Weights of a small transformer language model: 5 heads of 64 (1 for keys and values).
Each number is 500 + 50 x the weight over the matrix's rms, rounded and kept within 0 to 999. Layers, rows and columns count from 0. Numbers have three digits each.

# layer 21 MLP down (transposed), 832x320, rms 0.0329, rows 306-442, columns 160-191
521511533594458523518521535517535477499516476457494515541621451468515490527544434517527594410423
566556586439475491548576528488495638510457454494488548447491455477506459485589478533488470472533
524463484479522509482515515520518458448485470504493515501487523514436500461522526533513496561534
439528492471506539496496504589487531482569518505462512505531537554515469467489546540482505503481
551414481547590448444533467512516489422536504436497509467449504484486512520542452521461457461536
530541451541495384462529505470439490481500478461521425549571556522383481468484482507557525553543
494497602591454630502441422438553578493540530457500493421419554441503493567501519537480464412556
578559453593549587508486548562550584518503491479589522449612480538495408449560384497455491472540
527533471544516464484437512589473487479515438470546502503453485546483483535477449435423452431467
537487505497512534554405538522498476423541507505481487511562564515460461512359394500495592488474
476523545451608469476467463520462529490504397496492476523496432491492501518449522508491476494579
514472469500465504526599511494393553419521526556495559447462525475463504573500562568456412509519
391500473470572509497486430486501417482553594582440477522422504463464628525480511554492440449661
554629516537538434385533516440615554455551458466445489513435569495504536507447519481440482616522
499510446559495427561626480548460447559496418491536503493490420489459516460431440548484553404519
439521486500453455517504438461515387463485389502473424450451543495490519371514466464578515468481
560509513443521507513544474587459522464490407567490492542353486506613503444520437567426533475500
525458457525500568510404480469574532399460497439478460502430498503500439499526508391404455426554
473510475539532370531555535434507477535579509437472534378437433543513502557471512484530439497517
540466569544527554531432558567617561486564395561602455430530550476538442511532515555524558461504
541557482467525463542476492399461499561534537499429472542505473468460547481432459425557444402504
455489518502412597475477456532556539481515495529538434573463557552503481495503512449477478486451
501557489535519502457418498469417508550507459495504460510595540514526458462423573448548429494500
506471452487549562513617481489461528417454400401521395462516407482452474541443572576568511533495
487460532535514558486510453463489520598596435435564541548479478557553542498545464532541476531526
459581468409530469566493509502514439489583560558524578419508458510501572537582430435419502489463
573486516498447488486447481549501539475551485514464502507584451489598477488478502355407487485583
518576532439468556515601442481439502441498398504514461530439502497465514502462501553523565501450
440428498471519593531570578566462392540463417445509477524495515434477529539478421508427508424514
536381481524469474523525395487507490599511471524530520514461521477533600491562598580488456567475
597510489466477531439468571462592497533461435566415515424468490499514515492483501485512486397514
561514543530372410450532434478535523485546449532445427520509439577480440496449493554501551484480
453559469547470577475522537444551555537426462483477558551635494515596523478541448610437504469480
521502508576549470543480490509507472469481541415541507465471468420488446537538495493480495568544
573574408575527448560519499478478544497493471483584438580606409441522552518568494567535464520413
549446568432515550496516488528497539425432441518519487439590423452487473390559496513430573585517
512547476484472437565517511533580530484465535516521502483468527422573439425455526456495487417495
426505475597524530522595550496418517463532470441586510498484493453587506471478508489532553564448
523510527536510503417448493540500558499477510500534498445434481542374588447547522527489483500482
554499532446560510473540459569538508530475546467513540440499542483550475454539528473475507553539
454524500488545514586492477450500465692605467500432568489606516465502502419512571461518548559480
608523540586515431641472435492488485420551494578428521464542546490509533530546539471658404553458
505489503533532541437524459473435493509501521576491492524553478448492474504483402438492529561491
415467472504508517476526486542491427493604498465589505550504527431490450604538478577577467485497
486470465450459584523501475559483416540505499499514458486521528469511500423457560382514460577480
436491424502542541408477526541547542496488566611378469389508534476528511530454524436575486628679
449429592545525588558560504531482483486501415523491563458386482550550543636501550576420517475518
514533547472540494509436400521499519494389416543540489512495493508548481534505503493540503459459
558472481580589352582460510521405498558504590454490584475553561459514472425408507544578441571446
550584477422505557522494490464570460456527505503483526455594394431527411532472593558512477499499
503491497486533528408493527530473536513508515556476473490473569541556464477611477506465517488553
570372468498570484518453451602457476442411498490527399558549476475520605515533576461462511502360
568455561534418555478487476485534490509488477502526487499555448446441432474484591478494523495432
561437433364493459613537469508578547504492413548511520428452519496510481536483522405523571493551
510531429543494519483578579475504514532386503471392569499528453613409474438414507468512484484511
481523462481387516520577409477629615480486447562535556440544486506622507508396513473429567542501
537444524520585484483439553523498467467531518585537546499494464483547454493511603455477406544453
475586536539463413523501564543457503445498536415519420486538547478408515521505486439535533582501
552508458568454436501510548507474537396450425549461510514512530506467595486558534450639488574520
554480465394447525456580515454380528578443510491560540440512515498607471566434490479545535532456
544545535507549514511604460572549525598523567436520526555558409486548500531524474475451502471492
458525463463537464528428510426522555509577335448486557530497444464502449495514500564475503431523
480467516552542476492516556481485523440464506492494554486605485471492558555553472505416603520525
480517534462487573473528481496456418509590487612485544553514494543570436538498488331607471497503
475534463601573510519591519511525582602531541534489479508436580484525495486473521570404502517489
437483440577532457500517543498439541619442455503534636495473506453539511460456446485465501562471
461548479467558567533551432409422523565516466470458474414433498469464670372454481423542480549466
451490522464557451530438554538522507527553458475535582543469471572550541538546523499479482488504
502524485510434533578483534505439486523474500497545428526442548526442490512509463592471489529543
515544462474516436501382514505439553481505482466543493567562430460527485474514430490490590530524
520515543544623528548540529514454504556462501598550538523506504432455480519434562493541486492494
407439469492508489565458520520471451564479528580536547407554433573429583463510478575474553580475
504480522513501537450443514575517518463501468454590495442480557434524461469579430437416527477515
561489591526565456403483477505522526390576477528454511468501433432428507643560521549460553462474
545471411480514521512486532497446482496502514507439468494406466616501474530466456512520504443578
529439536557493515456472526465473478493596473554451458424583417547492459547457541615573579440419
562474564444385446495547482420416501451484540557476567581498488466496477405544437474498478528456
499511479513448496467393453544509473473483582517491488522511514622489489493530634461535544490491
568482529527462492506531458563594477495522492454533521614579626566496574433584439487466573643438
547558429617516597411508460362579474511541505528462491420586483509590582530533544472359462585545
419411407471484544556547557504542483554510465437513430422525428562471501538585423433423413584501
420433446509566393471543548536452423469481428473515511538553340489512522515529504480528440492554
454468515556508513510438437477442477468531438499543427545504484507497435488495448477536506513520
556439593484511538478479473512550503509467504467613470589504501630468483472435574492499612514476
475415403537477483530447542486436484551513458502442509422518446433478508431484525566564507487491
481495477557462477502507434516494487453554546506511522469460507569536561431419422530484620492482
549441429495544478446608482551506489564502524433538587405525442457543449530496550467452543499585
469438588517478389501480516544425472477443436493387451506471517556514490484596442525482451445558
455497477492626597552493527575525433514456528565521562546477480543553498500464516454480489520518
484590429541536435493493522492477494515418545503533532401576515528552554534539489513492406457493
480504380484476483462501563497414561432415424389535454559472552605480507500557530499544528489450
509501520496590574507477449444530488549494519485552521560433567565509516524472494471545418538459
499455450473564526483501463548539463547568438542630574545516503513491458458523573570545563441592
550555456416539416392549535591519458395483413537494434519543507500594478496531534503522367557500
553510412554503511590558465491408541520477544528543459427522527466504476518470507541489495429409
512431485402499556506521497474455523461530544594588523527480493606470511493457535491452472594478
583445431613485414499463577516415569552533544585424570451502549457500527614398497585543464543596
555446547531470485533489475501449480509545472544465483415572552499510440551437452533596511457575
472533423564497574566476512428405513477555445491501533528518570547503439499584499465504484520535
468490534410452507435395555457535481524495488403511413514527463587529484486532502469666517609517
487489481524414542567450441476628540521525465482443436532461470497493475539608538516479530460559
544452515484548585502437603479376496526574516515461463607497472544491499630490551528527421531390
489451453568534474521496470514549485496593432432458496515547493483476416492509596516406465476563
455536515501462530534470482469463480411510551483441472510457587639464515490555511462513468550548
458492455537513545559521441460513501430511478491525450474472552586542592483420423514442561500517
534467388496520506485433502498488481566540475495511412470542416432446499463486470527432373470511
494477475422513497535507460410475483524469364472489508523496433525447606457541516442415542503434
478492493512543468561492500445468577499521507509453457412532473476387559488475431461445504478503
535517454450460581437516573629544511537515561532535511469496473476459526444480528406456411532485
562487515562457483457462491583515378453504519474579517454570579501491468573500436500420529493410
519554535494560479526501419503517501582576540506518536626491503438491514468556494497451519555503
562450631497404521455410471417513528504477541410479623363447417474516501487449448482476407516442
636428511518518469450580410470464466487388528586480454489513581490615464483562538511510484514534
542510478493468540434451581574555520482513464498495544553469519548495419475503534476421505519486
436481499453463547475565486558547493434447482455475475521431497460399431482438456453529464571578
532543408573500473565489362537493540551454547463518512466436578603466427553442497524427380495470
534488475439481457591556634454421556604474476490527535483457444453518534573559442562508466572523
453545566493497546517473541560541476430447542433458535585386442588411461495517497503488497510495
484628422463424456474474550589515574548523441471540446530408417474529449532432585441507497439411
403595424549476425553481521486548571519547512485501554478413542529608508471590470491515420411458
448530480603463518499398512558560461501545473543495432471409385469479481557445520476509508432468
509540530535515527449470532510523595502457510456511597440527535531427515400474423533546440509377
442459520522574599515599522561469486580489501531511557540582449511550519473583482501515557573509
471502531434399614583496482406533493548446446437560482439523544495490455526504440488451422478511
394544583414406537564447555603532459644506540467625452519481521597478549595530452530503520408552
561508494523401579476586542459413443567484515469447490453455479515481481579424416513547456496453
582437510493465494516525463424553450496453492531440459541518467450539492531500587526475561545447
530554486534471502501506447518578460417433479511460500516492470537483419505535498479536454523498
507495598441521486507441550492458563481514547380548476443517569504560558602476516612451440526482
466470464489450502505578502533512458502523517454443388558425484530448471557508575471485501549569
409401420546485483506490436421525497456523483478432529469503485568509377485552440445465524482502
533484541569544477521484496476583530481403431506470540507525507448498500491438511661495397517557
493525423512547532530495496548439545439409508541546441563489553551448447557480510551558496551493
622498467477458404472486478491468539489583573534464505555482484487459546466491497447478514553616
504500535526540483400545454617395487434461532437480562615484509454519546432495494500538544541508
576526483511478468513452489481500538599483424510537524478454455446484481501458523565540508518516
557497475526506487498437490491456477514453545515536503507482556494460535489509600481519469441523
# layer 21 MLP gate, 832x320, rms 0.04, rows 307-443, columns 160-191
415488492496599524452455515570530446428503517470493446411532494488469567500502456508492426521542
447468467507485548405452450586599551407484468466502508511440537497461517403500480449508471472524
531593477488556511526457527473590554587401558490617513438439488538533418492487410492538476552625
557464530527556479510417470525600499416459433425527476455408386505484475427518517494457567474518
412590480425536490579581462503407577488412473493467443419535547493494563479460400484519412416559
466448504534574507519502549504490568503453547590529602569488580556523465465625443457476500520493
495605512486446587484408479552604555495427491549590542532536515489534466465529512565532542489540
475524463428415517481550496462467590599527514514473414450462444521512468468428464508469483520540
489453629478405539496505428444505531547451423534566571513468559552510539472525514383551559479510
471516545503471465519513577585573559486422460501481566491474483581574527532531500439553462595488
464511469474538564575474646584496499510495473626549527561572477572539493474559414435528516476470
485513530505441501498517569455532438488473512435497504477473468495512501407538507426551502528514
524506549472599495565406442511482568573474558511522495527487421529556583475487536485513461456560
410554514488512536486472504551459549491559432513480535491486544586509432521420483516534393445564
452578461523418593596542556455609490507541525496502531503440466540457406532475502454478405543490
503474495580506516465458450555458471505516552510508425528519407491511521565403572445531542552563
479492506531473465466562513521589414504524483501513421509482513516520517437517470474587513451487
472507595554546479491424543424542550526544535557492568446400388468491505424513502554625424446420
497499496542537538527566555606472502533446491482525489555527586510520460394569453468448466527494
463594464532469540509475515488557586553488490420513506467548437562469490431446461491549453530602
440548542423458485545507509502475535516550551482552462534470442472516439469453515493486466422497
470454559499504451517482488570553578580402478594578522487452536584506536475460462497538492507492
489625468480517604607486493460520602475544556496518501514459467519476447477444512440564474550452
514684465584472569466494572525493543513492514562468468496521470494570465463517476453541472561455
440488494454476448537476503464514575539463474544453482500488496503581501535573555549563499460495
488575539451497555486533558544511505497487528482530591535492585479492614390505544526529469617546
447539479530431479569439448548512568545536474528441526523500524485534416506527556487530481430580
480548557575538550540508436474605562571574501567393552489407440564475474494564443502449403537540
437489475448483496421455513484560533585455476544461506514497613549603508501487501472511448515581
475550461556525559506556456461588532545503524480517581493508434538501532403557458363512492523517
434503636396505455497480618463642572476419486561536484476436424504460530471557482506489453556508
517504552457523553628525466522562455508481441518533489507485454552523512473490503350611456449583
475491429481504625544496495472484508565544540491455521501461539569533464494440442518522409515452
475444593514553557510424557461612463427520474490499457434500502562504468482477554514437540537504
524454510410494520472430549544454478568515505562531497471508507512456399509555411504420522529482
374467514518558491591433513460542484558501532536429505436407522485546432467562502528518477485525
552453501564544493522379490425552525624503527569482506408527514509522555427469422496492490557476
500500488576520554488547469460479595481504510455536432486447496594595473471469516461520437545431
537505609553550530516484516560454447511444465520546476421488518546456630421512450447589488502517
519631554463534553519508507445486496564582489532519501496508473520578474483467474430638492496516
528608529583526561542472500538509539551461446523473469493466412509496498513494417436537494550527
492496474486514499505473529505537545487479522554473525503463594554520485538455408546526557534454
452523520518539563555477549474517534533403523443461496438418560517528541442607450456516531555433
500513558521457542487562484446490483524546506551504554470434545613558485542462429545531506490508
445474504515515512513536441457510551505468505502520480567555531500532514518510499458511444499462
470462578421497572576508468502547599554442528595525549599449539589561396488484507414559509598569
445388479549503531515544542529567516607681593432446553486499543490531601408534495526462514569539
517504454477454443460556470503460568489480501415479508399476496472552562466413471462508486426518
497535518525469564504538576517585513629502559513493478543398507508566486460469423477463383551491
402495470552508520551465526568535468457485556516577544496608482515493557553410409469538519591504
485544509490446512420488608447479535451465533451558460464502475507529437419512474518518441520435
571502515473461504532488539482564564462433550569508523462434480620449440511439460374522504560546
519537519533395469486545487436488434545471493603434587557429578581621479511440499401468520561561
481618544592421563541517471514563609498463537575426391426521502554447507464446440521548415485470
427479496459519483488545528506469510463526426448442599519554510581530384432482570531525454574443
469498496493604558521455477527542498527521436510621570501598463521557542527506557502517460641538
471523532539462461477516470564536552454441487456500413480499440552561539406523527457473482474413
519537478424561549541549555516481477500481498595586591518473531531567453476506506477594423609529
411499592487464610596494566559489556527455497508493594536527477579426507569547515449469505577482
508498561469520481604494534539524521549490457453433515532474474552533528532460461460546535485514
465563484487547586452465513443500512440461510567491440417432521481439533504573425453548483509457
429516473531509522521505531561542582574467554543588429491389492559572497534553461504489464539607
456476526449485587551473472543549487526442428562521505544537491528571468526551551475508443535508
396575498495443534435415488532520556581517494494520552507511514531519575464509402415440419552527
436555470529458501516402508458522531509520442545528505513504474567568510511501445404472512542564
415472479445440553470458483491465465579516534484470420443460503613463468455438509526597504489469
480566488485473517454467512458592521512453514456528547411451442535518516464579478465488446546422
461529441550505443450452472449480506507431590436510474466611487534500562485528476524410514488519
495544475522553435529532508442489464585508544514505499512496456562571420582477490479510451532527
506504418384434519501491515573603453486505550530496541502542536495498472553397522494621436505465
446482506430528525523531482594605496618437521478482537484543571478531532482511536403482451545569
525534463456533563555556517432535544541403386499530539565443492575582413396487496424602367562494
543619458502544494422498495528521514538539499562516484473477443480557479458538558505467537473555
503545516468456489613577538526531598646489503440441539527458501450524510471478527498508469553544
483553463540447571500503580543595445457421401487517501442491520498500467447477413476544483546458
510507530455452558541497555538567505498475596410586536502482539525529448501487478553450398556491
539544565504446495484522430563563536518429471480449505536543482504464505460562557499469475479476
499464464488469524457473519420494535589565524513540397460526581491461445521551517459510517477505
511538489557487539492546546532658515607573530595580561464532372566486442530455524474520489552589
448521542563514499558470552384449496487501550457474560525577395516534524474533521443524509604561
524575472519546493459522502567528516509446502483505522534524554597554475473485543452443464501540
506536496473568529446554500539488571454357541560549512463391442539593504461550505516484445469566
524539536447459610554379468498428547583442525465489508515505445497540576542533540370519507474504
490548508525439495503427476557486468513501523476519629510521473486574496479491403482525554537571
419511569418436540467461598539482554541487534401529544469436537534501513538492390480608497556446
455519554408461595454449505456613528603469458381485537459504495482499433458440546443541436509504
508579439497596521429393568528560533497453470531461505510547587577541575471469435534432434473520
450416486474572543448416476464552552653447522564544489517459474528467603525539498436537498554605
519611459444478494426436462462511533520479535509486557484518496529541469434504401429549504523528
492538554473482511529465596494487524559464407414473562498470448584501558480486429465479443458524
414463489551450504419500493493577484578452506470517553471492519584447508486451482458558516461551
531561513521504490439571479506556583521451540484427523433437486479441549541543540442542544522565
453432477519556566487417506491593534614373466538557626544505474525556516543549529510536450493606
444483431470548505529526516507459463522504556455492505593456467475475544487327485489579478480524
513572512513427562493463466541618633601611544458461513454550538616520534533450506380489476513554
465401505478538582569439496534521493501452456425542462460483450583536544521525505452567467480499
478497492539533515501505523475518554515449445524487489503545401512618494419508549488531446490531
365534414543478517577458568474497517549579471590492554554524540527588497428501466431572462400588
455510531610422638636419534534506491534514500539536545588385519481437569482429577456522433511558
452582575454485457462491654492551522515410538458580441503466522568576471506507497490428497470497
534481575503606518446425623525493569494484463488551531482524512418490458484459391470571413514466
495556536487374567528422514586525502507476518473570459421469544473570560448435503458531542581598
499591469523547538464528520454538563504506510539593476495440531459583531463519483459486499468472
504491486579513525380468520466573561514508533591566538587524448669530416386418530464441449470496
386521520516496577530530523552505515540464513444518453426426482602459459455494414429507442573516
479492463555513542515401481497562466537539486575560473484496478506575514519492456535496453538524
498482487464450524489558508549493456556483478553564521524367466515520576413461475436550419474461
548526462434513595522488577529542508568405488485531437532438518535504481489487491443500514584492
499523523568478504512447489500445489542462487550564523558550539494554467439351574490456448504447
431564514489503578498501486528513491618459528521538481554527570556495507532520380523448444562392
411568548532418547463416492563500471480501514496507548504449547564489556487464482430509505447525
451573520425585545510419542512443548641500582460435506440487543444537415538507478493492424568514
503475556472546488511436506439495494524450526409536456473447510492559497467500489395523480520527
566595585568451519550480501447558535574562541558521523479462479544525476484517512472550621537527
409458456477608546477538568562529628476522436476572594581515513529566495403499499478544442570418
566480590489462575549506690500511553482409520616558583488436494472479500530514448483573506646459
484443527487502487435477531472498667538443432558481532412521613469549573460564431431495544556491
466494554514464481523457513503553518496500444533549544477548623427509474516511427481486501545478
396596486460458594473549495505536452513468493451501473512493539554557562448529457384494516550495
458471570480565574595437585461548518545425481490530573455429422578520494453524465479544510559535
536571537408506502562453445513543521466465473515528501594444446419570464521482420481515529531521
400522502563439579557465520499551507589453480587513488492394531531542597434450393437529510502443
513517453489507548438459487438532507551529494519564490525525449469584474504420523499532471454467
504518469543518559516480557469525493613422500460548511427501434552565533477526517462513560602445
458499581539493502432509523513529498564453534475477473576515473595491487477571534460617482476506
393529503555476532501481502494494522499490440482482491578476465578546553475522451464480521473576
536582493432507488489426440444611492557377544546589491386478510510502428419454452486426464640517
518522527502431507530437602569491533602528510488526458482494526482605550506513406436577424446545
419575441507581502467488555539568540525390592459534561548529471492511507558555505433503414559519
413497546454572548565553416539483537510514489578545471454430506539526601509502479452472472451414
459547507495412554492493471521536500439513547550438470448486539558489494419506474564602526468577
399564541438496560498502499534542524477494565483615486481520472480485518461499509507474447498442
437478485479516530543470498513544564529456505545508543480448394507611452529479510486510522552636
462508614433466532521425577439526467472532418507499535496446451506458545378528508486498462561598
505570502536462537481579450475478583505465470534557504601479564492484554470468469499510533397442
502511528506459456458422432505503571546406449552459514500511495490486478535459520481562473472533
472540534521553550520461550548482516501448417575522539497527513491512470462452535448530529495582
# layer 21 MLP up, 832x320, rms 0.0346, rows 307-443, columns 160-191
527542533437601478536535492442479610510468461505500485586490457558469499428561453456543606543575
578418499555569503455517498551515550499536509517532524457391531467448505510473520523439543517536
570637533466511512463533521508548482515398518574505533518558494553473504535465478549509434502508
508474457519510427375526462544590505406498586320558544497441535480479541430403445383515575452561
464495485460430584485550424493481537437443455500457550502357578517445514521560596490430410525597
489529524468563413494560522602503525455456451492469462484579466456445476477506502585548557433467
436606471549483490549583504524545480535418528537577532527512505496571524437506510511523513482429
502519463604572510486450516529589432446500445490508531473537472497495472469500523478457490487458
531504521494561488463591512389462480546485601427567492538444559454507455502436474463517478533496
536567408508511510501520539545547485553460515449466624486517511446457448499496512447527495632522
443443393496509535494449468563428595506548509495433578482532379511408582468524352477475493512503
518473508413518544540509536381487529457512563483419485513477635494526482521497513512577585550575
530473477519524490428520574515577536389511466442595612418418608500478430498632475546390503566508
607572508539550435520633529537465473468521420501511540432458470450475494493515476499494555401464
640514479543537491483544584565477521567497484490599618512540424535459509598526516546457539412567
496487454401428482459551543606454483509470419470406478442549536493448505424585500542484478541525
541438530553463429436471489450487474420507425539442538559510524475439527432573551606496494467536
512459565500546521487492439442567512501549573590527486439481582475392498547446560549449454464485
442553609567529519557475523416482581380614521534484406418518457488384450582519491526508523405596
504478557521512547573601508526475547488431531493519536507500556519537530631507508605548526499607
494586538455499544536532486490577578419508424595473421579504488563632473553473501442477517463421
559418540505545473494531579529481507423436413500499541508497512448491494446459493487353552600439
546532515416443621497486531387456540458547584527578444473588442593500495453425586562557442481439
447498654510433457431434508384492472524556477516471503482541493509511522488498493495587432430505
528580436400550486526507525458473447514557565512536587420477462480535521551537516439421512528506
426551497538519562527538442460530565450441434503504508639562572461468510480501505465489514453611
530568449395474561498611497523492520481498404451502532574448508523513482514460476497486542530455
543384433508423537536479497538439443545515459460558459538555605508565612405413516431525633406569
500455471436523499579522524408544522448480479573512527523612464411432515478505554508434495559599
475544496448459580412529500450613608440472491435453483467512522542484496469483505442395499420498
486449492536480491437610531531545440480509422569478457488452424527432567460583512435500527555514
399530508550471471443442517563507519530525501542472468517525525410443491515440564529375470447475
497419479471432521447506559518499512565518505570476506577509472574530478470453502526508497514509
524522452474518513496469489567539576474399424497561534495474470516519413506590506603535563581489
380515503397490506508547448583616440448548512504473547417525672534479452558498525503477572484565
516463477531423462497505539562414591463507428620401416532547459566551521432451511455450455467427
438518488534509470462646511533422463353517449423444380601533476473518426503448485499507493422497
626485490550506540444411459490520551518551484496510552479500498512442466481420443462534499563544
536515538558579504551498499537447481502432423481512417487518468559450574494573531490536466463535
540519478529557539460532539541530511425536418484487468554507440460462542527475448494510550533509
404547523541489571531441511423488396521537455546476477484477505568437462480536506509541476490582
542440420494549472467536499492473518412541529557456493554499599514474442568451438589470619472416
539564569512447517437547493517411428471563497515481499521592380499531541566525459523426602535536
445490523536406397581503457506589451396439431547500526537568553575497548529443449473504581487428
475459479427589503487519447470544575511544518505445452374483439476596503490536449445504510545654
504443575507471395418513533492529528515487474469519507392551575450533612468486464543474552445497
491516546490460485501442526524489556452428445518524534572570470536507465454448517492581512635619
610506419549523410481535510562464427467490541407558589524508507469583607364375407558556442368527
543482510541526503471533514568552596538568474582478486518526509498484414586404433505538468531517
575604465472531494477541453444593496542457448413502408472529457492563518409502585487545501422405
496462450508445530581419493556447473560468537591526560564468519460588494513458521463601487511512
466502485512507480529413519553460515517529453495474429507535589489531512473576540506540490509452
499433520388629505505531480678522544493434387552598534523501466568501449488493490528500499552501
504531549448497492481464536554458484460566488518590515488484509514543494503586487531605524451415
516534475542510569431566443540440503476502477428501442455566520497461564372539500496446523486454
500516496506479515474510469468510472456540504449443446534466472493460549534477467547417512430392
465474556530409529515499511507483482460508518465474432441534477454434419572493485386471458509507
512507509453566492640488548445450345501515495552489482500529394466558430582499507440508461580520
456456497476489562515516487433495441461524399436418534447494624572506475452493510508504584535533
501538471496541496428562500536534552473571547498513491515523491541461497469538478515452483524513
475562505491518549514428500411482442451547487526440452508471456477469502491580497497589492532538
535431549482494487431442473448463441453482461460416546505594598473482481481409596481542569511382
487498513552488570518552454427546493513520516540391457518485456412388494540475504453577474572529
479561447507415501416460439488492553508493474519495506499462540529533566497497457490460449458511
555433510564515566397555568561525530483511599450504561502470465517485554449579510608533436471482
534463497518459553466549442444483513522547560453504430469439422541468511493471559437538456480515
457524515543472530461509528482488520453498561467442490476458463412365493523438474515529536497467
499426529499486447479483514529489416461464535445495463494516475515460483498436503565417456537539
475499469537506486389497522517416533486506533406464455528577511453539470490599543501472436503553
388436468455474506465545570567477470518519615473501532488531563490524445532515466573537494522406
491470433550415473505532509572529469460480509389549403527494450536452458474428488594454510369402
541508506481477571488536474438488502508471478575549508460493494569597457434392474541516445529488
563402573568616454387494501463450560473528462507481472447519472478463469535493451598516470536446
595459493575490528439480444513509475505509548546541530566508451477500465408558574510549441502537
541471524516538540443522491503535433460429425484563483401474529489505521501540497507506499496527
477548611506576550484619503495518541516393539462549531406505464478397515498558451431488485457460
445473537517494458492535569414529496523484517507455526413473532509386455465535569563504464584468
445473470501474470543499522518529509521570492410503511588419577562497491549395486497482527499422
513483458528555591510421501394497434451587464523506467408515452559538526515465467468512442568534
512464496552563557565556569502569458478495552542473576552524544446520421481540526531615471535610
527453405500562528536567483500450534430462449561531538533451480462481540550448495519468449553490
490418543548438472491568535540449424490510458514479450541487514466629451474531513547555509470581
471481525466560516482541518533530487509475442555626524405475489544462519529480481432533485552542
486394494562497427453435465506469535543492474468497554471421423541512471522416555469594454504472
505434555502501501525483454439459460567496582563538498388460541430413552531430456516480482401503
545453522613483436516507549474466460442518519515597387525511395484507503569543477486461557430503
510492488554452577410441492635447456540535508506522466501451533519513454506552561549534463526557
493577389551530527450501557448548397504424563555549526534555505476548520525535443553445449499483
529553493521500484461403463523580480534470537485574447438485441514544456477512473442436527492490
568419469456437503560454502493482638510501421596461439559499479466457582487488441590478507531577
508546453473476470468522496454451448492396463550484428439504424505540427499411448427472566501435
541526493524489452499528567519591534474494500520513428457473465485448506467560442584476544456529
483459455574541497406463486457522475505537433478435527534473473511458538556541512506477520460572
543431459582426480518508458531460525474517516546500516469471569543494527440496461509540484506416
516478484438514510519448465463521559560490576554569542534470479515499542549375467492580532440538
519435570392532584502547474509570506520481462522518484622497470554493523480539505486502488432489
516500418576543525649481445499454463479541469517494543563504481466586501439477497510432469474503
502579474497509466600399450471468466568552547522455519439505565490510496437555518385460513461502
548508648373500509449495508580500562583459563435489429508554444524512465467538446534457619580416
484468547536499490396591428458465477516589423541531541594559552555371488552410421479512503549521
358516495550480565481475498556597514504451508569412552509454399469527573409487573460477523537436
551459506515464470553529475548523473598387525384465505472522537439568459485576491528487474498518
484532442490480550536478474538496458432499460509478490450520507532492490499581526527446438492487
530516513457462517528577584551443532515544464503554493557533653455502460454473520568478575622464
468499559481511522579509457540414548488548540530522597521529545527513478559518514474500539487552
438465465514526504455466408451543524452534436491493427507490513537440495500393464454439558504502
464465483381484523483490485524502481468492564444556437490584463550560468551501475535560444552521
475485570426559431514555444526575485513531422473495548483480494441505576480578500526556595423493
424500450586433525488461495561527526437512547453528562523517511470519470545541544453407469518422
592483427512511541492603511502552409466506426527500445443488443486460574482587536504478463527541
419514477417408489444427536498453542426586482459464564486448538498467542377474594549458467409527
470539452489509489564529491488448507568476453525496528468512532519575504500513485502434481535531
563558524506544537451535597551563449556463538533596549474451580524454447482569511492536531543437
475463493432512553468424483555403481508497459460546534451504499452456530482519461440396486499530
446564467532514543566556490465480507519541495533535461462466479640495553553470519552399448380550
558449610506509543599472584460530372397483528569505574460326480442534500515578418547518560564494
521479536563432533479552496470556432462592572427534433575498520484509483620608492484516473511487
553481477570552559509472471553510497508534532492529498472484506523610521560485480413464578473442
561421581508600467604365559483510621560482510560543603462433494453449429473477525589502424449556
516521408479497487372518519446470575472480481478503534544535575482489466524555498521558440489433
488456394638519487560521489551577523493448467581506477502526569542380506449431540550523519518456
550437512430508400507484519534523510459539495526572528501524491563469441516470488519545537553527
482490521414421511500514520405638490529448478405568528457489506461489522456471501496471497486486
514417481397459509624412560481525470564544558524475480454539470559532466548475479448535589541468
454486556482445535542527512503450495506509402596534542421565520427527534563415453473497534458450
463452449547470469493520406462407452418559418482418447563519468517502529539546526544432555396525
504533544554491491536425517527474508493502502540530460461495564480504499545521462571451494436509
468554472514412405399521516533518569513518507576554553559640503458533567459534507543647474468528
473447475574503462418492462498528560489624488523510523549483508473523450477497389556479444527488
488473458430560488542531422408446522527613508588542633541504488412604576532455474569461441516436
495460533565479478541539554391546508500508437349460501541484521402580535521489494523372398466533
531555502469596492534462473518460506479499609499514453569434565469555474534590468608665517515449
535503412537510516463467452534464484446485468547460499506488374493605393550474557519447555508628
440544551552545491402473404513500474493505482357471455460545588525552489483484446585481522516419
486460447568594560553542446533458484480548518521517460451558556486589584519578462505502474524493
457492422529483524524401447516501474526452419507523481524568537525424496485513470472513479440553
435470434549423519487506477465408499499517519459435480466480433479472480498497426528515556448562